python train.py --n_layer=12 --d_model=512 --n_head=4 --n_kv_head=4 --head_dim=128 --d_mlp=1344 --vocab_size=37867 --activation="geglu" --norm="rmsnorm" --norm_place="pre" --norm_eps=1e-05 --positions="rope" --rope_base=10000.0 --rope_fraction=1.0 --qk_norm=false --attn_scale=0.0884 --bias="none" --tie_embeddings=true --parallel_block=false --init="normal" --init_std_qkv=0.0355 --init_std_o=0.0 --init_std_up=0.0355 --init_std_down=0.0 --optimizer="adamw" --lr=0.00122 --beta1=0.9 --beta2=0.99 --weight_decay=0.11 --lr_head=0.00754 --grad_clip=0.5 --warmup_steps=383 --schedule="wsd" --decay_fraction=0.693 --decay_shape="linear" --final_lr_fraction=0.0 --batch_tokens=131072 --seq_len=384 --doc_mask=true --train_tokens=1026000000 --steps=7828 --dataset="wikipedia_en"
Each number is 128 + 24 x the weight over its row's rms, rounded and kept within 0 to 255. Layers, rows and columns count from 0. Numbers have three digits each. The size before them is the row's rms in percent of the matrix's.

# layer 5 MLP up, 1344x512, rms 0.0695, rows 1181-1244, columns 448-479
112:138141117142151104162114104147125136131092164158114125122153134126128150112080132126162137139130
101:141099143126179140141149071125113138108113132098134105132153141091098161130120133146101140133129
106:116097123147128103138094130111133154134162125125136107148124114090150134104122066149112132119119
096:128128137161089093126165162107084153117118119151130119144136148090120135124113137128115110139146
101:106143115098137102149132123161111127107182129147134135084114149111151146122132118142137127167135
106:089147101097160146115109118117169150115118127079106102100120182145166127127179076130126139128119
101:127134073146124133157117166146121119096118134148165174112121067133101134127124119152137131141090
100:115121140133080131140154111142139126124105115136107155127102160116132072105118138081114126154094
104:128136118157081102137129086118142148074096143113098169172113128095136156075135150101153128151115
101:147163159124106119192091163192129155111081095147138127129087075138115157134164090118121141130095
092:101113132158156101122171141125110132131147141114150102117135106109161146138134122155119136142119
101:143114099181154134088131160133083138130130133123104151174127129115126157148201091146109144121133
103:167128132144130126137130088141123121155147116074156179115182079142112111071096129127156096112063
098:179127151122099121115125125137147123165144159097076114095092139098162136153131108118119086150169
093:148115102171129172113096112134142139126135123120115172152095128121175147115107120114134122126085
115:117134153107100157149174167129106120116179089147134194151122129080096066137149116145140116077146
098:115156150112153158085133118119119114130159120106149099157132101095150136129121151156140154148156
104:152094099061165129128121137110124139160140148134127123098160118085134105137163113157089133103170
092:119152116157102137169153135140155133117118155151126108107164123132117179113128143107162152145085
102:136132148165080135156131157103122119110094112112146131138122094140078093115131134139132110135103
106:098139091179151096076176140086098095147121112164109108170124129164118153095175152142170160114112
103:129116141108126148094115158127136155142152152159084104133076144139123106156136150126176134136134
100:114141116113126134125138171110134135165130177129132107121096181103158104132093126114116150105048
106:151140103087143101099110173169128128138126160080103126159128101140114156148144147074136142090177
108:085102136166138100128106161134171125116113115144132123153168132147153072117112173161131108101105
107:122140122149119134100107117120135127077136140136100128124141121124118134096119137149177153119158
095:118121156142149158111128114139137140072133138131163112138081115150128126132170130130110131113117
099:100100116105116112129173175114149120155115124131178132082131139126111108132135106144098123131098
094:166156109125076139089146151091114137141143112127106163123137140056143140166100141141118099160127
097:118111121123159113131161150116127147115105105087143112130103111098100137098162133113129145087140
091:157103156118139141093106111149104111153171128111116099135127151150120089108128163086100158135126
092:140114139091118136112145138145156148173129090127114179091126155124117145134116090121141180117100
104:144169146121138148139170153121166141154133157108151128131157123120150156134149117129179080141150
102:098097161123082160080147090128163168156142147125131137156143137131109145152120114168125092133155
097:158109118116139133179098173151147091101134134119166091176142132113114133098133146115068186098129
100:120120137091145135115093134124164127159190145097144160155132108159117121148100129115115132104137
111:133103149125134156142165122142077105100110140143165120148108084145133131134166124126147106165153
106:143128182127121132114117173128113147133130166101159130132128091109167133138144123101131125120101
103:122094120125110139124147158125111107101151134135148136145145128117122108156149120131128162102137
105:158132109108134135105143131170148158151108088153115115107160152113149143079160125121090096121148
105:157131149121153142165177092168130126153189114130141122139117103125165126132157179095171132115144
104:134128094170153168126099098165127101165098098119132159117083141136141101108127157109130127108111
100:119128104088100115158092131136069106128129146125113151068103149194128124137069133142103162119173
092:160128148124083112130107107084171181126127121126151120103136111099132100149144144127167146173138
097:118113135149148120146124129150098113099092163119147092074169139166149179106120129142167134207115
100:126137103157054141127138150131121122105095097157109156143116121129142161166120151148112104157130
102:101099093182151118103157079097119138067156148153113104148108160133146102117151149111124121124109
099:142148139131128137136149097122141117138126084160128151152108132130123114180146117099156166122157
093:099114150121097143101120148083135168104128111118101123129049137160079132131109136128107215118110
107:116083141139124144090142134098152111105099122116115146126082112159110134124157171144130119171146
096:127160139087121164110106129121152128112127131185111120132113156127118149133111113098119111118126
095:124145150129163136142134125148079151101141166122139152135131097150121110114148108126121148159160
106:084143094093111136109129149141139075136092143079140141048112155142124135160129103136150146132115
093:128095133101128128137124142130099128109134125115155151111134134137124107174151132181125109122103
100:151131110110110096125133152158179117118122128152153127121126146134121103138135174156179153142152
104:107152115136197114131133110104143130109144185157139125156099141137125164137134086147121094146129
100:149101129101126098114114137131127117129124126121139135097127158088166177135112117140123075140144
096:154144148165148153170119137074162115106079129119117123137166116114121096129101142148138127118148
099:107127110137130152145151106137122138140116138112125124182120077099120144138155124106154121129139
103:095111116177137158119153152146109115137089123166132142126087129137147073135114149169134120165153
095:108152162102175169137156136151134069121159108173076108121132137138116120147152147114115164091123
107:113112122119175099147128139125160144134099155115080127146131126126119119172098130127126109125111
093:166110107129182090164184073120135135139135146094086114104140136113090117142154100123131161092171
100:116149146142133134154166103121138129175101137164146095123179115090128146141107145163156053153144
# layer 5 MLP down (transposed), 1344x512, rms 0.0615, rows 1181-1244, columns 448-479
109:138161140167131143106095151092099086095133204182115126137103144144143153101139162138171136178147
100:106102141116138100173105127152145113102153110121122137124143128137191132105129103123098115152085
101:120177156131127123115151107135157150123182123127166120139147160158112106095150154172143116121082
100:162115094133120144134116130135135101105120146126116092129108101149139105101112070167124125124126
102:111160111158149155088136106160124128100104096152121182112096104107143128144142080124165124117114
104:132110112128112099164137140190158151107117094126098102154137109127102158111137141080116150165095
101:124121155144184151114126143149106139136100078127098115156103087119119112096111136130140126128106
104:102139113137144136124176144127084187153119164133143120066116105113115147147143116090150141101184
102:098169126145136089106144137133134101118143146093108124135141125130102133104123136099121100200124
101:114159161135101135138094157154140125138116106119093143116155156150109165113135118096117134110079
096:141161095147151151132140124118128139142143140143157117112139139102117116118115101089132147132129
104:120106143116101092151133150176145120108087125136083159126187115113071154137128130109152144132140
100:114133151121143147152131182153095115115123137116144147117120120116096138129167125144170158109174
098:111121137108114111147148181159107159141107137115164147110117137118125129145123092127130121104138
094:106109154119126128140170103125088139109136101117149076100140135151078174128125125133131147165141
104:132150142093113142122160172109135149086117136144108131132145175169106115127136084074105156121124
099:111125132115113099171078097126128185102138154161087147134101102144129147153113144105136123153126
106:109124139161160141146134111166142087140139110131113125157101117216102128143126130140136127104111
092:121118129098138138140100146166123091135138121119194141187164082135166105088110140108123141119109
105:136160112149145106096109138101093107133138105116131092076057135157156130112159110106099156096093
107:147079137141106121128173118130112094132152183136123121125130086112160101102127138064185157148145
101:137146123169110100120157140164135110111113165122142155122113128160081162157158128126155141132139
100:156111154152098094114149135105100141166106103128152176121115114120118125166102129120156111129170
107:119112115153162172094122107133161140127119092116148129116129135104136128087118153139115129098134
106:083145140091107138119140093156086091158056104163131087104135119110127141137139169141123115107119
101:138156176111128122174105137213120159132132163120130162078106110169119188136093101090098130148157
095:122145125167130095119161148104173148106122119088103075075117122091174096154155134129141104129121
101:152128190121118130167139118116123125158153091170121119158093100115149130149142106146078111099116
098:124108157125148128102119154122130158157132110124162171106115155166093139132148074084151140118126
099:136137133127153147139141147133140167109160133151114145140110148166127143120149142147115129134123
094:132162117098120125146127173096155115089082109136129124101110090117149179145133114147096119155126
092:128139114110149129142126119109104070121111155125147049144120126156146110118158173145145088147147
104:132183127091150150146138115107180087196148128102150138151150116110141174103124113176116093150127
102:148102125125193128064131132098135154140108122128107089101115136117125149114122126146134122151122
099:155082134132109153118144117102103112142139146129148153096110164154141143133120126154207101116153
101:152149119123128133165135150183138122157162135108118130119126157140125115107095107152110104162126
119:101121110123108115157149135144183107174172149106111127119120139085130106114102129108076151104100
102:088124112125126144158138086147169168142159147176107127117145069100102146163116129147161128109135
100:128134135110109124160109110109108126087145122101144111101115115098108131109116124103080123126189
102:083128090137090129120124127114126174130102075129107158141145089124150109111102130080138111158112
104:158097126148158169099117117106157134111114098082112166137118098148127135149154090111102123135157
106:124112125107157118143114107153169158065133105129127132127107169139152148143127130144124101101139
103:099156094147156153124132123146140139177140108101108103150113127113143116074092099144119136099122
095:126126088144124114168103124144099111120146128096123125144105157140111149077133130127124108097103
100:069118116098103130155102154159106140151111127146107130141122173120091166171133136111130126136132
102:137151112095116157120101154134142114156155147168092157087118153163101123092153108152127127137113
101:133149127117122137117132145100159119101144151109124130145140130114105140112152155104134120116153
100:122153139134117153091101143123106129165136156108121113106116132149131107132118092094098123114122
096:099143081104137126105105125114138144121165134128105100082118150050131164130121110144136113189118
102:111110132149119095120154130099157135134174165090116137121103111124097119092149162110157119139142
099:111067139128124126119129098058181114126109126086113128136171136111109146125154104170103134141177
098:069194116177176101104132102100188100152130154152144108139156133167124153115101125106128104127120
097:148175141112081115125112130154092135105084118105149202162158138136104109083139144155173115119097
094:112138134097127112113120122101164135153136142104128114138122126145101141094149131137138140099145
102:136122192117200083106119148134140136116123113129073156147127138139111112156110146105110169112118
105:098115144109107145169090118119083141132129108122126119153145128128144094173118127102134104123112
101:133090103142126097162115131127102137106146126153130139110134106136134158161133097113132131124146
095:128089155168108106165151139093107159153152122159140155135133144127137144143092086130098160161193
099:134126142109150106118105159130120175105105127119177110113121163112129114126122110157134096101125
101:124149077162185134118147099159127152132152128128120128204094169127108139131110190150054080104111
088:147120112123121104128058184121131138126100185133134135136116110129094165104123134175125151132129
108:137112128120102131115109119175143148100139152157143085145124135119071119120120108155117112185124
095:125169166108139188164098193149100108135112113138147119140112091118123130138079165118101115168128
098:137129140116143121121085138149091146135105092149130143145158108119142137106102152122119142100110
# layer 5 MLP gate, 1344x512, rms 0.0664, rows 1182-1245, columns 448-479
104:120121094098112179096122148177100113159154170149096127125133150114147134164133119154110112138157
102:122123133129127145148161129147103071103103061138136148104122126137108112125094161137137123122175
105:134140128148166100096103117146160101115139134143111126100123164158150132095089131151151147108122
101:165122125123163141129116126092146147090167136170147167082094108151102106134147126162110150142142
101:142105155162151095102171119071108135105153146161136108162077125107135113146122140142122140105116
106:151135152054126149119116131129168093152143134160093093126089159175134169150086128116118119128135
101:084153134145112128113138130126137155149141206167087175140083118103101115158146095135116141088132
100:077145184120135137169134123157134112122133120112137145129129083143126091124122126081099151192122
102:152130147142139164115134115086125102097158152134154125168141158105133142103159129131119136094192
096:103078165111114140131153127084123135121156175156158150180086153142085146111154158121100138152159
096:120120150121148170133120118106102148156115149108163099148119115122101077174130117135123075112153
099:123111135117091142146167124128090113099111164083127126148112099121161130101135153142114105129100
100:098133132142130124133110139062133125078111142141145121176138139122144139131159142127145154074093
098:133176140105107151129122155141087103099133123141185132152121110100149134139172149147137130127095
103:123088113128078090170132078127125109101101166142146122148122118185122116135137081121138118106162
100:091136172150157150083111131136100117109161144158181124080086119102119122117151134119104091162123
105:094127158126144102127142166108084110114150120135167151114141120149150131111111156104140091086132
093:155174160130104120114130154120112130135137114101167122110145097119073159107117143070097128120133
105:129099103142126178112173118049136095139165083150120154095108127145165083134130093165142155141128
103:071141200092104107146126111058115146090160161101138122136103127106104162142128155110126143137175
095:164065130153094122128163097157122101100095152129173112114143113146107117121137106100094139088142
099:141115189148113118132160140150147077126106120098122164037112101138093133087110119094126099171170
101:091095110115128172116174143153126110150142164132120150101148147178119127126156128095109131090150
104:120116114139122120078132138123104118129120131157107125119095140100128095128099117122124107177118
108:157159134111110171133123135144146141062121139131136123141144115145142090114139158148156148153157
097:105142118116132110113110120133152104103125149122170156108132081108154128130112082155113122125139
101:171103133157095133129104096083161140160107204160138098097141132131121140158135121119115063088148
095:122157134118129150145129161134084096097147119140164163123119120096110093135123109101146066151103
097:145114239110089142150110131116122141098083146114201148136097128163124135122127099115108181104162
096:125141167129098132151116169130151136097144139122131126091107118142115134110139118139087163148140
098:118144152137157102144109123161136108117155150125156102112108082111145162109123153147137170125127
097:128114152154122128165130117124119096090151193127157113128131120181156127131117104100120138144149
102:128132128131137195152131183105110099084133096180157136099112146099144153070150120066163108116153
098:124126147122141089177123105095126158123133136112150130119102110126111126116113153132171089099108
101:113122094086111110151100068123105107143141156112118092189140130157137087122107128084124099136166
122:149154151108138162135106155110136121109105126171168129128114090153114138150154101131116077185169
106:126122192119126110177088129113099112108134163150139105104051162132145150122131131117119133094133
098:111128102097109099134130106105158158095131106131111084106116146120120163119129144136139146147121
100:112122124114148152130127133159144094107099143158137121136130132134126086108134144098128089129075
102:168072111099101115123165096133119082104151151145138125173138123136121127148106151146159117093152
104:142141117091103130151151126151075059118155139184129115130108092155169140114127142127147156103117
100:163117138148105155145105122148114116101115127135108119141126146066145092106121141140129109104149
099:160111106133077115085128157135132063151109117135159130133124105147102152074104138139131112129099
101:122145107076131091133128147191121110076141136166091098162127121114186158128144104105145111148135
102:076118117149127161113151113094152130123125081146158077100111125090127110156112084137114108128113
100:154136138144127093131173127128146117104133107207146129117093150114092108147118139117166154126079
100:131126143140129143174163164156118118158144174154152137158121118187134122119125119129113165113089
096:145135126104148105114157090148105120150120145141142106157136183144152109117123105102117124121136
101:140094145130112155162155123110103126135151146129146119104165104121107071125124135107127171117151
103:097102158108112155089157102112141122107154123133145123170112150112104133137140148127114176083157
100:106157130148166126094135120120164107153186158174118099120159148099094169116135131099133142152114
100:123108142108109134131143112089146100101156149130141111091115117118140127137107109143133106097162
095:146155106109122135125096120147148075116182140153096141163114122128145161146122089135166114142123
100:134118107128156110132162082104113106156179129129084094108132139143085136185113122135111101122081
101:105110126132143148113147142088115131064108135140123130121124098115124102167113145135141192138107
104:088135162106091098113133127128133148120140130169121148119100132115084146130122132120147111074138
096:129105165097129136143115162130112091107167150148132111118060104151137129172093097144074130125113
096:114100118103115136140157128117092135143126123153134120122117142151065103187150158095091165110115
100:074116150152110100144169155145155108104145145135133137104106136115081127126094081115124140113164
094:147137144113115083143061154125153139125153188147108142129108139105094155093120131179086147151114
105:135108130091171115070147113119149121122141092138165109090144097128102115129139119134115124157108
099:110091137079157149120151122119134127103147087139139131109134107191151080124106129141130115153110
101:139078142125108160112113116111135101128131175131122127114117110085116103147148186098150118088148
099:145097137162147116179162100120133105135133210163154122102125085150111141103136157121108154147106